Weights of a small GPT-style language model, trained from scratch on English Wikipedia.
Architecture: LayerNorm before each block, rotary positions, biases, untied embeddings.
Each number is 128 + 32 x the weight over its row's rms, rounded and kept within 0 to 255. Layers, rows and columns count from 0. Numbers have three digits each. The size before them is the row's rms in percent of the matrix's.

# down: layer 4 MLP down (transposed), 768x192, rms 0.146, rows 187-222, columns 0-191
# up: layer 4 MLP up, 768x192, rms 0.154, rows 188-223, columns 0-191
down187 097:119122143147113157156111147089131097104129141145131201118148109138120148125166116104109126132142146120104150113154114133106100117105123129105181146092174134179148188140190160108121104165153102162142149141141126172167120151164187126152094146157120128179118151165158195087039178167140152113039154160178111141149142144122096156131128124080129120104126048197101089088117190070104134180083156205122100108091124061101120127139104108080151168090107145185119109172137124105137150127101103163138075152142125144177082155096125113154199162163132148124080084054129136088144181137076141151
up188 093:147191124097102104150106101105178086111122163126131136140124121080141114120152107109174091134122065143182145145132089131151159143070208136122042077162123165132101129178099105154122145173144136174051082107133120132171033092112119060155086079167152143159105108169151154120134136140153150154157140148136195128119071117122125176086134126170152163118157141100135095118116089101186117171099131123138163156104126112122108138102148166143156119148075172121112167063103065138113100176180097092163110164131135078161176076071162107142145143170147117176108105142143166164155134121165176155
down188 092:180180159146107150133148160152156171128174138099139159160166134146142132108088096098149139168147099062143096066137094133097098112137178143137168159137198155154136131129127152134118085111150138112166131151134206138177100157113180045084110116084123095113128141143125114146117085108125143149127076128073153125085092127128109096140135175069090136062127120089076133149117117171124087138136197166159066119110086113121136085118070122160130168115167101209132090145162186148129098159134123134108108128132104153142228123140193118108167116110156083140198171208126101131150099105104150121
up189 107:119116149105168144110159115165128076164128163072078119131150092124135162083109135119120123126143152044132095119105086178129092109171078202089083136123131103152148162156157132087159108101159147204161067105130076129137101195132160118148158134141114142137066111155126107118114070171104182107127162132140110149090139157168185108098170102125128148159131099122138154171110124059189097090134159168178111151137119089100059114138125105127138126132149104152096180163163116086134142159101180139138182126116081127077160122089094123120197169139136103056190140120149123182142074103186137078
down189 099:129132142082117158125114105116155139176171080128141116103094124110160152168127127172137134134142110163101124212180149097133127136102177145160108159137106102103140032136120102146099133092114149106106130184100157076149148122073128103049128081170106163131111115190134159124113095142107173162160105140106097118106131110120118090074147163158109167121115167155122100185056161112182104092108101147175118122128108128175065111129144126170111112135053160084094088163170131152075169169124162136158165108106078117163060112103125166051129131096125142181084173132190107063157176097115125134
up190 100:140114165132108074081124112089080118085192119089133133124093105131159139101142152132166175162151121167116107172086124157130137138150155191168131125120245104097172122146133077156096135090083154123108077182114111127094111085151085105150149085189119124119195141133137137133124138109147152112130156141165084111172107107123129169153127120143116125117147153156117107127153169063099136152200128097080095109169109141202129150108176166190158054148145161189160064174060091123088127083146119131105191131104116091108089078101070132109116144151081120126122112156151128123177115091115169149
down190 095:169186113124142125164126138136143097140145104096076065141151104152096136135194086127153156117102082142105213116143094120111106097179134138097145171130118126185134158092137107149099113089139114098142135092162115165130112185159186121105109123131137202160089115074104152116154151148171163219094097077118193189156122118108091136117134173106089159088125101125126060146045124089114070152071133138148133135084162128086157163075129070156143136119144080100186132083119151096143141087091082089165126130139113174109173130132117114142157115103160147055183132153142157124174095136128117100
up191 109:158120109134082108193099164112147118132150141125132107096148133137236095090124115128115121042119166106089132145122131139146135117090122101119127132084122134114113128130135153138137142146139132182100122117130101112089146177171101115082200126077102138138095088181142123142093133086182109087189081072138176146123161125128108207138142132156112111150178160134191137104081110092142133075140143157127154114085134093115134232123173140183109219138154159126094142184092132143105146106139119117100089162112178128151166173131062082124146126144138071112085129145097098202055159156139150110
down191 107:116073102152084087127069135152089045119158137112176154078159129065184131141135135139152106090116174141121109126179111165179171106081150093168167175151142140133080096128130125105158088120090169110100056125124152116153111123095124044101100117097117205100150106148186152097121114127148170111148080144162101120120173121079138147119078095139123109124127139060150150074111093149095157119071147095134127133172179150182082176104138089183109102134138177149163143165132093111149149111101145171089141168111176116113089127159117103132133071043137104139111142122104148134126166083174134178
up192 106:154040092114107146174120157097125139151129130127109184168075179146122132075130098128154082114097139172144129106165105114155167151136158137097136088088110063175096126112120169095094114140169144091130158108159153112140138194071120196094185098088137093132087125124129080156182096159162158076115105122153084177129107114188113086113095122137109128111102126154176127060173174127076126110126150096160123156095160140142089138118125198144048126186143156073093166150168123189119149128100126154129147122177142159144134102136098059102163074113110089110078109101129150190124130098126179115
down192 115:125163091124131065164153108099111143115164116108108159128105122136071083145136187127110162139133148093099107083134132194161090174077091110107153121180158135114149128099188158078172077153104107187160067063081100064087093123048074106106063146124111155143119118139178092112160142127156110122135144153126150126124121145149147166121086090178155171085138142166113120154176140170200142161126121097132114157098201094121111155076156160110145137151121179098102176197099137125129118115159120165100138164142128169136070151154057099126124101106092102150141107085108073093100145110159159156
up193 102:151161105128116121127174143059106150067135126072128092138149114129092147139111052139130078138131160195112175131094059094152134107191124188073142167174180138085096093135088133083154161097129148089194130106104079087095202103100135121108125100138168151147156171143082150136080092116156138137120106119150086112147125123114093115190129169124121087126073165134127101130144160122100159164127115092092124113169147068159105146195083192177150145135129119123163069136129149126104120199132135139158109079147132083152068142145075097134155112115128111146083177101144195160143066148152124113
down193 107:130057210103122087161090120126161110120191172127113185139165139102126142154178105070130124159157153162089147087130084159202213140102173109165091084096149099138101078121159149168117117116210079142167087145159152157084152103175134122133172153152142140133145100137121115095118117089136112126126096116114132127123175117082108103102106156159111104134091184063105146108125108106140123109154116165181162135118095120131110119132129119160194062172117164107153078151153136122126122133129120109122136117147094175074074118125169096173171172105126154113107134103170091155179096045075097070
up194 115:145149060157139119144147148130147109148195202114118098136114106117145133057149119121063179091125115102066126093154092154143114171128114133130147157186152195077141141148112169085165142144124112147124124146183158162137104163114092165097168165052164159147139135160140139142130105160089087089074097139112124143113202063060113097112179120178101102216182141187116135078126141122102138110132078138148100150105130087155118132189141123107108151137182179125143103147145178121187110099180124147085098078108118131110100150122148088083136162168134127128150080150178081133158137111116171152
down194 117:129090155132149098136198125119143153077169180101134121139161079110149104145121101110136133078155164052137124136090167168135101229137084157130099132142102116153122193081129130111103092120163146095123151190150145110128123168103140201099090146140127138118149159102129141205113122130096133069122078141103157109123156069156143192188158144071061136099179126198127144161120127133175168146112078152107095170137138128171186132095089147107079137110159127099222168111098113128152131058140116109126092095104118132171151090131131119082094144141125135122154137183120136137175141141193096136
up195 093:119149116124100123146125136142131105139130156094058088113109112146095111114104200098102162071149130122119153109082084122132044102099143089153152052170157133138105146147165122109132160125191154098096178105134146126191121200131181137134163137095112147152097090097123100100084200119135105083124119185157155128115156110144143134131142112133207167108107115139110123153192142167120149107146128159155156137139111186113135124151129141166072116158109107126173121171132148107151120100152235117122123107035144033165167122092087178125168106105128044122118109140156075103107104125121134175
down195 088:193101131181131132121130091095103165133128086137160081100107165121096119126116072120131155120091145153160151110099110187127227144119173152085154131124124152158224132109173126168147116168142083152135114115080174132113148103145157165174125162142131110094177151129150147131140067153100130180113148077148095161129109115102103107155072182125132068097134178153172076096104085083102146163147174167124088138083186110178120172094184184157151125118189112138157115127159120172170101121117064122099066094143116189087112102139140122133101153147152130134132101161118160186162121160076145104
up196 099:137117134113146147213127121173067105163103079162085155114163185114153184118095144078114114118142105086081129091099159098093108136122143139123132137123091185166159133129144106102098095119144130078118204120100134081106105181130145087075161065143063105128128180094152133047102125155132143115117141135135188153099127137128160071073134114078173133152128080054104139119126175160125104130142180102183118140127187126145079185150103126139079121135127122049137155044092116155174114080097142110143082112158136132102088116104147153120079107139119083083153094138122195148124116147142121156
down196 092:118093085130128168100178148111182070076171187134160171118100146130145137155125137155120190170132116167110133137137146176119067064064144120175171177139087112162174085111096161171087191139108154096135122210124137136094154120131135133200068142087114116075153143138115144099096087154130173126128112151136114124084133139127094121146141089145096127115110184159082125106159158174146124124081164123061078122127144128178161148086190100149100139142102142119116096133146140157098112146154096182094112067096159151102078140099129110154095094174109155185114188097145150167146181117165070145
up197 102:157151124083062135117102165102115150079049122134148155118193188128121130164107125092139139099114177103138103177064113135059115134152157128136105102151101066117156120182134096163134092137121111123131139129131144128108095139081197201082109106114091165165163157139121123160157177103075108163104101148157156143186067148105106119143094084065160131160182119162122127179098125094117153112183100158077115142160147114145067075136138172153135136069185177138125117167153138141108107151096133123162106169142126089177158099129065082161081217139122110129123123157140155075156099135133101127
down197 107:082194121111138121187150110114116189131093174129166105130112122096141170140145109082057125115156158090167108171056119165164063135127131101144121133142113108105104129191113132162124083147108167033131112079076105132099090112113168120156128083135082111165144075134058132148096170134164104121122103166098168096144089096114102138116142112130121133106115133159128100159064142130199152107169116102104112135144165151137149101125174150127135157116195144115096143149176068161076112173098137108107137122162175142182189096135087141119168189152139105124165163141134079072106047123145075103
up198 091:048155110182184115103142095099115108156118156138121121090139123133138108087134146119143115176142133089103165150112166098110159099199131132139130107114136097088123145090129111109172125083105139146143173120138152114096105139155128102070132192139131137130191104109111148175157127140084181124120136131128081166126142166155089170172143093123138156134120165169060161083101117099171138174111077160158113123127169168061073161131097092070095097041040117106185104183143163067091107132149146143113090112122104139142177110122153154147117136084134143064107177143116156200102082109187174154
down198 092:172133078108137156103151126092170131107083102128202122077171091089126170163193158141133139066118193051117100138200134129102096135086095100170102132186139136108119141170092145132106173088051151113113102143128153135159151123124159159144131142122155095090099106133116119158112112143124142062123164127120146092131109113086109093091093137146173106172122117061184127128154144118095127161186153114062132115131104115139159122091139089123148107173111141111144136125081167147128153180096191114105122172057119119088036129179148136138120129188087158173129041097173169121111102111138147117
up199 104:144207115121164163153141153109153178105089155153156097183164079090149141170101165122169098124159144106072126136092132115142182109127129109171166109096153138172147177185080148126160114132154196151097138138115108134137042114133080134126180168099082140102113131176105156184160196158108171105146083170142162112083093159115177126100120155141132131077143114104116176195121165131071157095091140116146058095103101164117145060112112140101113149162114172134128121124163132124124081108050142119083169068171177100154165155139123128109104151086099100129147138120132163161126115089157177170
down199 100:148111094153096145104107082099150138204087173171144160137157137141146137057191096192124104115195146091103120074138143099074136139154096147120074154094115141081101082194112080128125140100178118133110139128175123133132179091114149146087213086076107100174083173127146151101093100159144131062142131147139079195078069171150121090117118212103160122146154095131070127136094070121138096112145116137160163115123114169116131071133115087154142170133149166125111116156104077127137118123126147193173130120096115118114113121161191149166155151106121113102140109117106136118133174185090131088
up200 097:120146087150157138121175049082091104095140079126181124119146141085126118134141170106064109130109104193173112099128097112160182120132125162159127142141150174132097140131096143095129128089164112125174161151086105106156093069141068160132105088106138142113141160138141162133107168118161168171119104113108101128110143097082146144120041162092129133093087140148109173152154178127077107184135145147087126135174079130068123143183118106169131141122096131082109159122159111149147173113255143145142162075055130138138173162139128112102094153114125157078128081170113131167120197147089097097
down200 106:071153114120153188179175138108117135067139126052150104157108096134099141137163146148109146104087109109117119094136088090121102185205075157048100115138186073099141139126107135061170124100068106136129185123113138115141120137132131151153151161160092077200112146162130130153131148130170119159115159129118138094133067129181178105157120157100128167085087084142103106162093139135136139173132109095088113105123084130140146106141086085067110114156159136126101113123167094162121203072147135157175117174052180106152099116124111130105106148145166127092092076066103101147129182093092087143
up201 107:133177046117160142147142102109088154090153093119075120145190128087158143118066148108111131165090161112099153091184086124101164148109121129155171122149128094130096121133167115089118104143132094110124112120141151209124111102074159163132172129112186111073164202119142193137148126104170153079072143057103080098126127126152129135123143119074180186180119119162174104100151140133151097161117110135134093117126190106180148122154126108101131198170160096183134166093132146162117119151164145069117106079156124149144063121129118120110072121072194094101132145094132135125155084193154149164
down201 106:092157095104079138130156153151089075143106085122083126093176155117124043151092149129083149163072098109106102137111099125171159146172117115121151093160153119163128080121120163119122079110121127138118099152209180092146114077150133106135124168113144142091156159087104155131072160099089077098109101168162144175139126075105119151109148096123125181129100168203135149121157114133119108114099152145096137157150101093128087173191162156140122149073069151191112119136085119086184136181215075125143148054135167133176080138079118143098101175105127137117074155139167128164108082151141134158
up202 100:106103148175137145093129095123104148139114152079165152132127112132162137144105170171120117168127030134094100101176139140167176106130192127149153121098149126161102125099115128104164085161108144158154118105143139115162146118169138082198147096085135232139159157119128087098156150165112135129123139112137136188111083118113093139140120128157098167138110147112113134103123147067180108157157127121066106100123089143063079090184135154065100071137162115130154149182148113129174106146160147187226140148113139046107152183139158146142115080106091116140169123178218165079121105133145129138
down202 098:149125045121120122111118100117121165085169119170109099143143156175133147132153066112091074134128080059119120148081138118134128185112102128071164156129105158136121174104164127138099135115170110133089094106131106138125012173093145151146147126126136145139130221161132147165116151128155093107158141183105121107137099155187118099160144143124090090148120130113170165119137126096103112092149167186140141145109172064134087166159168140126168091099066067142144133147095114157140102133156119131139176112183117120141174130217167090191075176173124116082134127056165135057108127114128135117
up203 101:141088107089129098189120162145121144166122172130142120139094063122098138113167129128083187115093142124182141116114145163154184185140088100112173153117169097127092115111169113152098129047155134128106101105136172132098089183169133169118185137199159091111103170100190150177104156111082170115137165114082125190108060097130118145131153105152101120064187109180176091126163110108094168183053176137112151115108189124136141110139149116093102095095082140128103180138095138127171126161112120143076153173093158148087121122104165088088111118143139121074129186148164131111175103131121142155
down203 095:132126159131143120125090183148134132110110181177167098112187122107110148134132117093168167124140117134138143112130050161164160137172110068119131119134044123132162042128142169129155123122123169148134190234130119106164097129165090124096150134077161088085138185138134120139111110122129133135164153117193093198143131089100120130132092116158091132095086131079123158154165117137092051135177132157149142139177072115177108142113155098140130161152082122123131103086096129118119126128136157109088116161098043161215157071140137124197130189179150134169126099123140148084111088131092127142
up204 095:110133115177117101110171131121153088175084122091114133139077139140150145124154154158102120162087129102106155146126123067139080102048201130093163159126130069112140136082151141142128108142173152110185109097188073123145103110118135167116127053155136144156120138121195125099158139093079122165149162129110077139138086155118137109145130074212124089125192093157170110151164128172153085140175149086135170131163120096126129149150121187127157187143096163137149091143108192191132179084122100138142075157197154145161140109047185138106136087097085175150132112132114085133177125138132105099
down204 105:130060119147120146115127154114142165212135157129130155125077160146182170120158120110120106094088114116139149112134117171136086177128153113146110183184192133102136123163128181161124093143135130127215140099147150135158139171110109100100140089083125157168104205141102117168152084143147121053146171150174162165128169087071135111137118077166185075145176167085131131148122135179152108065125117125130145114118140124098123174144085131127148156132105114127135144171225155092102148059121115132128155116152068134118075115095177101177095103100045134134108176140087110072159135104149103138
up205 104:088137154144139092128174109199078140169075154154108086079100103135123148232165147139127136146128095119141116095118160115146102149121124073150141127111120174064107101156145084139167060145180129182070126067166154106105132106194098095062124111178094109161153119153155106110165142140092125106123149157138163103077093139112118113119137093143141167122171091128111084108148129107145105120183171151096179158191088114093198137174159101137177088169120138100114147101153108130178140143054092154151113106154136146136114065159199148126117077129133133121159141151150132067111115080076120098
down205 108:142120139152141134116195091129105143071156079077151135137125095138137146116126103094189117130146116132047192137164054147094131099101126122156080171140142136119116103125144114091201103134180136176128110075151064104077170107106156135146087145108147154137077141134151087156130139114139100045150128133114113159096175214186145098162120057123146116086119120162112119068041093204128141112120153139120095116137145110084140136135140140150094108137113141175137157193104071129141163114131107114141160118169110174195108122124113122101154165132100119104160161113190128062133147115182144183
up206 107:088113089137104069163168073085113185080128119157119140121157087133140126123172118137119152140127113123217176096115113067120154106085073116108169141099153111152120116106108100099111130151126202157209150096156157095107098122091150196112116156175071154082157090107094104116107126160135069131133068101125158138184136210148187196150119066166142146158165105154111159113152167154137100151171107097153121113140127111127066085134126105121128134124114148109131104137083134086178144162089109086196135154148140156103138127137110078144141146146180121110186162137154143145149112116201192164
down206 103:096156127162140159137076128145130106080144142165101137102176147148113134156183118097135164146123160158170124146079112125104080076116153095170179082097150116124100114128130132146139141136103089145161092117091119113112110167175101159153160130120139101154062148148135133169099160080114162177137130124149100127116040073097129114156100155121086112107135199099092118159109169125173124131110120128141116103103183102104140117157191129184100176194207159074141148028135085133127139135068099112192147094139096185130146146106164164160051060101104074128135110159117087094150157148166089142
up207 104:087111121144089125139087149098153119160135122099118114174136107158082135117106098135101221107133095114120133161165107117156172122086120188114054176107192134044073127120140157103155122151100158170124139125148113152209174135129085198145190111117156121135085051126164119073132163096121102122095110162159119109128134168128084131096168082200143106096087207153189109155157117136116111094176122106133138103129121135118074152116156143135179106120146152187134150138156112121099146184168182166109135144090079094079143133115162137120120157099144110116169126180106135094130082109110184071
down207 101:147151136125165167121126139135109160109112177070112106104156145139159108055114173164150165098125167129121196113095084069146217096115147100146148120130121162115098090170179158166139102137160126106135172161075135127101081116095166155161156129115144154113058118185116135142119131113115097065161166118131100079160086114107075160144086054134099153127113144062101121123181122143038139182165130097092136153090101127160124207106155160165177125102157159124136157115158053117151138102096174121132104140189088176152142115139139167141081113152131106182143075138126135155113126088144173156
up208 100:092189122152149111182128127106129101162099087106179102199100091110158093162122096097054140094114090113074143118127131155152096152131104093154121161121082138129149116203141092102122138090152090126156129129109110118137074195103130092122121130080045077107172081116112103140176144137143183124134069165106092149177124123134123154109121148095136158110149118130107187179137116057170077110099075165130108112180096045137106161142125133133139131201120149103164084092161098124154138151111091120170137156128124098137128133148162178164155130118086154128170073065096139100062166159087083107
down208 101:075117201103130146113162168158108076117119099135192141098064148124107136136150109142096173148145134180114151087156097085109107111147080103129104142161110135149121114119103128128095098129150131124088111169108114110122098126116158168162129124092064141145120102060107153037177067118155112091126162109076158138071119111080157106078140133131150130169147137097062192168140083079097128123126165120125080133166118143088084148110172160151157101099094165109102171168152132170132167117105107074128181114104128199115090142171137162155138151143149104154117104094193044112162137065078095079
up209 105:130139137145160115117148149136124128103077111100112114177101118116183103092178142136127154094151166117147140145124146143125106164112097178139158138141072143113134160108164143164134153147139129090148142090119136071160101148109086082142107082135163110134164100142062091123136145121153129142134141186183105121147175155148080139160058137136122121100122133207160157097156167087172127114099181098083111098123170102118161157143152140200121161115124176163041131137096091127056107122134130063042117096089128089105151173144119070089154117140121113193157105145097168041188051195141117128
down209 105:106078207161188136119127155116157130126172122135076076168144110127136147160189186135146111119108171177102144076109154166086113079132162107100171177118085079117143101146064165132110158101113152100150079149117129145140150130172087116149100119120185192134150133065135124125176102152063096138107137126189093130134131098092145141113110132127110131082141133094104044192148208107131136109159111119140157131145165121165104092198159119121104129209112141108175118092112121131163134108131128124110131107085139111116135135075135103093135132120169055178112137171102063101120200185117107169
up210 099:118147109142130100114187110154093138144093071130123165147130094113120113137141123148107115153140073093101150099137103072132138119153214062217112146150117180101122114111117084149063080048151164093176113097189075165115172113091060138051174093127103128101129116102130101201103135105135149158152130103078141046135147134170142096106126153141097119125169114142179089118101085142107134098121083156076107148147179135146104201114088068163153117146078131152122146154132095123149095135103147148151106140166104106165163081132096113155084126138143147144131123079098140131121116136144100037
down210 098:111137113146137161186108150084130192097098113077148181167162050109140158126148131108139104093153133112158094123121164143114130122140050086138148109132155168150108166098118172135160177158157100120052137138139143227084045049146138177114090096128091150147112066079049120097107189094127129112142099124151117168182105106147113140174184124090158060132105137187161146122117175065136078135117163126125102122127098156156138092083118146131109136140148156158111153122122145160123154091125108125084115179098130197083099131111122148102095132148112144135162134104164096090114123117169081155
up211 095:101112111111136116157153124120164066159079202130157157156209148128070181093116132147098156066155101113179169127078212130095140139143124149162158138159136074179122112155119152171124151170154120122162092152068108105129123129134095089012094125134148089131201142144138106133153147118097112131067114136107122067164079102118165197086066133120138135178081117117112127107110154110145085152121114100185130143156066128097144104094193150122147136088114169118097091154173208143150140109107171097166131120107130104132134085193121106138125135137125157123136109098110125102113106157103163100
down211 094:127155159074162158102107156138105150045119109093097147111089153114129125117106134122070144119111097094130142140149180069111123121131141115123105092076092161131139142093123162170144078106132119110095106079119115096120173162178160134136193078105083084102106154098101145152133118174089082204158183099143119134149102149102093144075134133147097065105135085057149174123100155067161150105122159123140154182094109099107100111093096134116056051149138162215108137151084146117108076161190106145074108101164130118150093186079129119061131105123102158125167130134170133160146145075121127135
up212 097:155106119090104128174076151105160146137151139154146131122061169113124113061130140114071124126114187110210172125135139091109141150083185156120107121157052111150082170106130114129114139110065108105188190207133100178141108108090116196113138163115134142146096175143138144102109212143106111064130089153128151091119065117154128143114205080133138142139127145118149130081114164140117142084192112150070140130175138170179128109132138143150156118140093106098123150150056117119082098121102110125153049113130118118137158151162128072177127103107125129149137085113099166143139194112127198137
down212 093:110153169159149146130058123115107058133077142119084154128131099181068157194179138216176084156118112121100135132128101093169068122167101147129157095077167171079076095101074134130130122084162151108077114191124129151145133128108148125136169143140127093123132090110190088129106116141170119139143101103174105084141174116166185103116071093068129116105174155149106119143187087132126144147095103134101184137154159113084127098096101123159161096136162137166113125153121199125063127129151138133115068151099156139128136105110169119099134117057113161177112144143178063127120083074119098117
up213 098:155166104177164187130090124132187149118025156124120135104198140076119118116106100159122122116116156116135103123118132139139107132100185087078094083131113192144100127106143074069157165171122102098128121115167139145150144207130155130148154122098123143116125116160088068081155000126127139119122176129086132144110121103132147148129202098138151099121098150158110179071126126145104139123099128135132143127099128139120142111144080141059124120119045104132160123111152106163133148108136098145107136176059099162131084166159178181069129115170119106081143156149054150095131101070142099148
down213 101:132112148141124128111118102161092124124171080074128116140112117100153186154109093134065124136187148095157131146182157133118153119122160188173147177099094111119138173191114133126151129131125152106163122083083098107153198112181176108138078141145080074073144167112108159113147123158138137132144079178157142156168153153083108052153066184135170101175132084114103099106103145208089178143103131107146201129150100201117101110084129171161108138127115159092181137147162153125109084146150045120111101152149125126106128095114141067112124103068119132120179149143089143184177148126102159106
up214 093:140201149191137102129183121083152162150205133141134116163080110095164148164159149144072198125111131126054113120134113143177185173172110124166121127075128139109122136148138153143177125113131143123119081100137113095178149114112123102167140084142118173196095136107122122141115093091107180094111090098151069132131116193113083104149140161092110194101151146106125199116126062094141134142136142157105127108104158129133138143094177116129151138161091102161115083134092123124143084186120129129123108201130192123113149147147105095109107216131085121128178124156139106211142117187072152189
down214 093:146179150123149134166147058114144099058147164081143114120133139147086127082101114179100141124135105166147138147170153080123114153096099157152083134069121152120078176156162125135101123107111189189082126094038069143174148077116119149129085111117047120086123166114121127091079174109074122100119143156135115077169065141085117132132165090100151148099126105157089100098161160141103133171189169135141128113084094106103149072143163101170140156122151118116179121128141120097159084109087156159112161111147086206167144167157108142154103102109149101088140151099136070154093152103196145100
up215 109:133155062188119107160111075108060139186156125157169085145146145122136120113175122194128151130141109122211116144127126168210097146096166115124143111128167125156121168144094131164150143088079094085091092111063088100158113075106151144119145151138096119132114094157154165149159125139130160122154169108109161162127130148131170120115147088141105082145151138202080099135090140127145164108049146165124147087140148094136090106136124116094160161122134181144169151100104166137161119096111106092132132192064117144147196112175160063081157136098145133130229167114120113151109172106055140147
down215 105:189130101119095090133166147165135149087118108108101140100133056175155132083131173116179155126169119094119165150120147113099124101131058159120118108140090165124130112115163123137158153069144106084144140096071109048080097108183072121141116099155204117139144067151160091093122098153097096097184165123112086115130087077162161159145123057161124113202109123059080144170159125151156143115094100108171114124131153112118123145131134126118101131159110123171083171149141092120122168161115131125111142125155148179152151093044157094146071089095104065179137187073130108177162099136131148130
up216 093:116092081097076164181134112162129155116081153164101084121157117167125092116139102073161168163102093141104169043131111179108112156146166112126150109095110155103083123120195183110126182125189171150166103097163104090145183118161106162132157102185130110144139109114184165126215063114114093134147121132174151138079092146120118096155114103140095080129135099132098127168110110143142170121051105117110086103111153108107097094165134090073108121184112119117146143095148125083141109139092112129165174103194082133105138125092193098102096179101103109118079125113090088107107112142048102152
down216 095:093147171115149120120151150148132063231164094107093139149187095107145121102145089115146093063141156153123154168145113137092168126124178146079143141203133106181155084169110126144127126177129086155093153096093129119172098054184153143160093161150121112138136162093105152115086139093158149153178138129117111115116124095112174142129131085144120152164147100114186150131080120109152168124108061118191131155143140067144064149140111124117112127069161127115039197112118189164082129115077127149132114085157091163113198091161103143147154134126126090123101114107111107146180102176179106121
up217 101:149092135201107087117134122129075154087132094150118085179078132108133117154137100206111136097193045151131121167118119119133098158126112180151083119125164100130171143177174173153150151143153084149133106141161144121081165072118158168119151177159151132136101145184094122097076113132116095143103162080144092106142126187122117133041086109131161124130130116095179128140121164136119138074156120095180157179160124104144104109175157113104193099098117180104071130139139194107157139119085114152175127146083127103137141136101126054112138143115083050124146153128146077124190159189160140093
down217 097:114117101085049127066154158135129117169114198111133115148170110106103072071164143116086120092112170126117128085130113106117140083125218128118117142184173117124096102102157098125115146096083131151115133149130067110143105142139043116217128145169141099160113137058157122118206001172156183091163120124117112119144117088098126096150129108082111163134117142111092082123099156148109134136114166146076087102103144110171139152122105138143179164109162108123131113142113168149171050131122069111138143099145143131106101162157150139216137144124099118113153077129124141164087126132143121140
up218 107:137131142147117123174122169148120129075084122092089098155108146098106101109097156108144110133146155135131139124160111105118160140165097151086148166173155133138126122104098122151141190129020209162109136135190133100211160130155134079129142074121135130132158124063151088103110097128097070087108202114113073110112192088098105176165091093130135104054161201145113136106120119121167130096164167129186121161147141147132169139145123117120112116143162176133141134114148138229108080148172158071102088119141086103098150131138110136095108111101044129136165094167143104090119127177145085142
down218 108:112102151070145121136123136113156151053064107144154157083129109150202098136168087091143108134126096167126138162171120086113098140134171200116104091145128235124145082116140146152124118120092137130109104162091164103158118139129196057103156147126172120124140079127191107102109152135108047176157168088170080146139090137101151103172147096137092130148149162152108165089133162175115064155148059142132158179182099123094183148135167139091132145180126152160142128147166104103107141158154141138144075138179101093136158111112150144092063120142141120156129107129143087124167052115099108092
up219 103:143136097143143060115138124114127113114104127155133086120078110135157217170096159153103098137135108148169122202150131120117130078197124091154161133092149135106154098116164181064176151127137075100081166165133114081131084093170081128075151141135096179065142100129107154111163175105129174053152143104149173109131123125130117200141152167044159163113159085105118147069141130155096128059117116108096165124104116175123124175128131150096105111133169139132180129164074131133128073109151089086109154207087152129118121159132127136161107103096158162144114160077129109139133116091143199173
down219 103:158100085155109142095088173122144153083117155153175073129127167159152168092148133134124105068135104083089122137085174082089162163129162088211101083127099100133093127107124096121134148120132165119166111144129107170128105138117146166194171208087113143145086133137125084140075113152157116153178089117100112155117097115073129097148151158083164132126137197155064068138146102110122077153149135105144114186115111076165087119128110051144156216113119095135116117090133145125097118150111088139100082120156124105108081109175112113166116128122136106153098072129096129201150178080178180092
up220 098:155142179159123127152119076120172116155052096109130121082125166112101146113123095169078136178107070143153177101118114167131084099130153139139151160118143133164076146137103079117153119128110196200129149050143121162080129147184141096131070121100182117133175113091134118079124135129202100141182096123151156150101116129123115139137134100164146098097124177117097104114137174129171142131171136157130077133133161101136096155047123124113135139125119139188115072089117048074173139087056121177108128153194132131159065147190088106191120172124196160119155130136149120152126130133102132109
down220 093:129173138126174109137197081108126179140153100110097168179115117129114107072089099120124130106202121136156116138096162117174149175121123136117096112057145123164221181131085103140056095142150095110126119131085134063116099159147101141134171112172107129053102179166155147129138103099145097164116154130091146124141104174175143128144151159071186162126130100128130091144122106115145176142150094117129148099140125096120077112120162122088066114157146197150092162150115089117195131111133147068137153092197078106133165118113150164115135104114121111144094143209104085084187113099193108108
up221 093:143088135122078095113140081127067126117153137124116090143152111166111154083117117099180149143123082187100085178154159129147032114134167154154159133152149060127141163089128181099173139128095088129111109131131147121114201069144156095123085146113152085154132138170086144148147119108101175108182172156096189097074120048130113142194122131162120135141112131099123147115181099119158063094107086099126190183123099111121205110181137116173086101127171143161143128178123084171165128142120103130169105115150093086167105163119154104112088109133118095175141142176137113142138093144181190104
down221 102:059133127111120121086177160075142171144161124100170107174142137173134120108088094134113149132154106131183116153161186127066122134150104157112133137114094129123098156101164148166132129164119100152169137141102140123190132123099099069095147108083175154166106144164146181124124132127138102174119046083089174119107155130148107159114153143162105116166147160096174140119097185106103130040111110152165185160163152084122194146147113114131117101120171155131157168148120186151165123085100176071139173170061061138133142112064130152100143123160127121131155094071031095100085103154097125102
up222 097:122107123150129088136108123129151152197136119147081175151141118119098122151083165133087097094180115116107077112142132086117118167114181074146168107078124117092158080085232162090122071081153187060168147108089163091113158105087127079120124189127111092127100122138085133204109128145149136116151143113141131154112106171196145115123115210070089114134148158084067161126104122106154107135092163171104096161133103127130157124118146142129152125121112145135093165040159118138182112147198056140184136085149097076154110156111164129157101151170166161131140138112122124153128128125095167140
down222 101:192151116116153122156104119127103128184127125155062129106088166058064179148171123138100139143141138095120147108128139119152144129049148105135101136130116152165138123127141117111128116113160118125139173143130114130120141121067146108137159094092102136138104071203122121170079162090200084115148125142088103147184133128170075111175161099105184148122149220156072119151129134171112083129182098149137106114099138158124106129157120096211130164181087115131138145131114092163101144117143099169126144109098156148076084198154132183111093122115137090050103048129109126141098132066124107044
up223 098:184120169162103141124127145131093165106097116144170081123142144100082082099092170140113141125133141147138085140126189107113122127144143140191147161175185175202089140144089218102124124084139135107121153109095165114112078135104157041111119120175128102115141129164089145142127102163118133097133121165094054116158121137131186118084084160199207149090110148095123156159131148128176146142116073060087106182178122116109135127144153113088144121109080144090098142127058123168136186134056126126120094117089136142121122139141096101136079117111096157142112187172123152053131144127184098165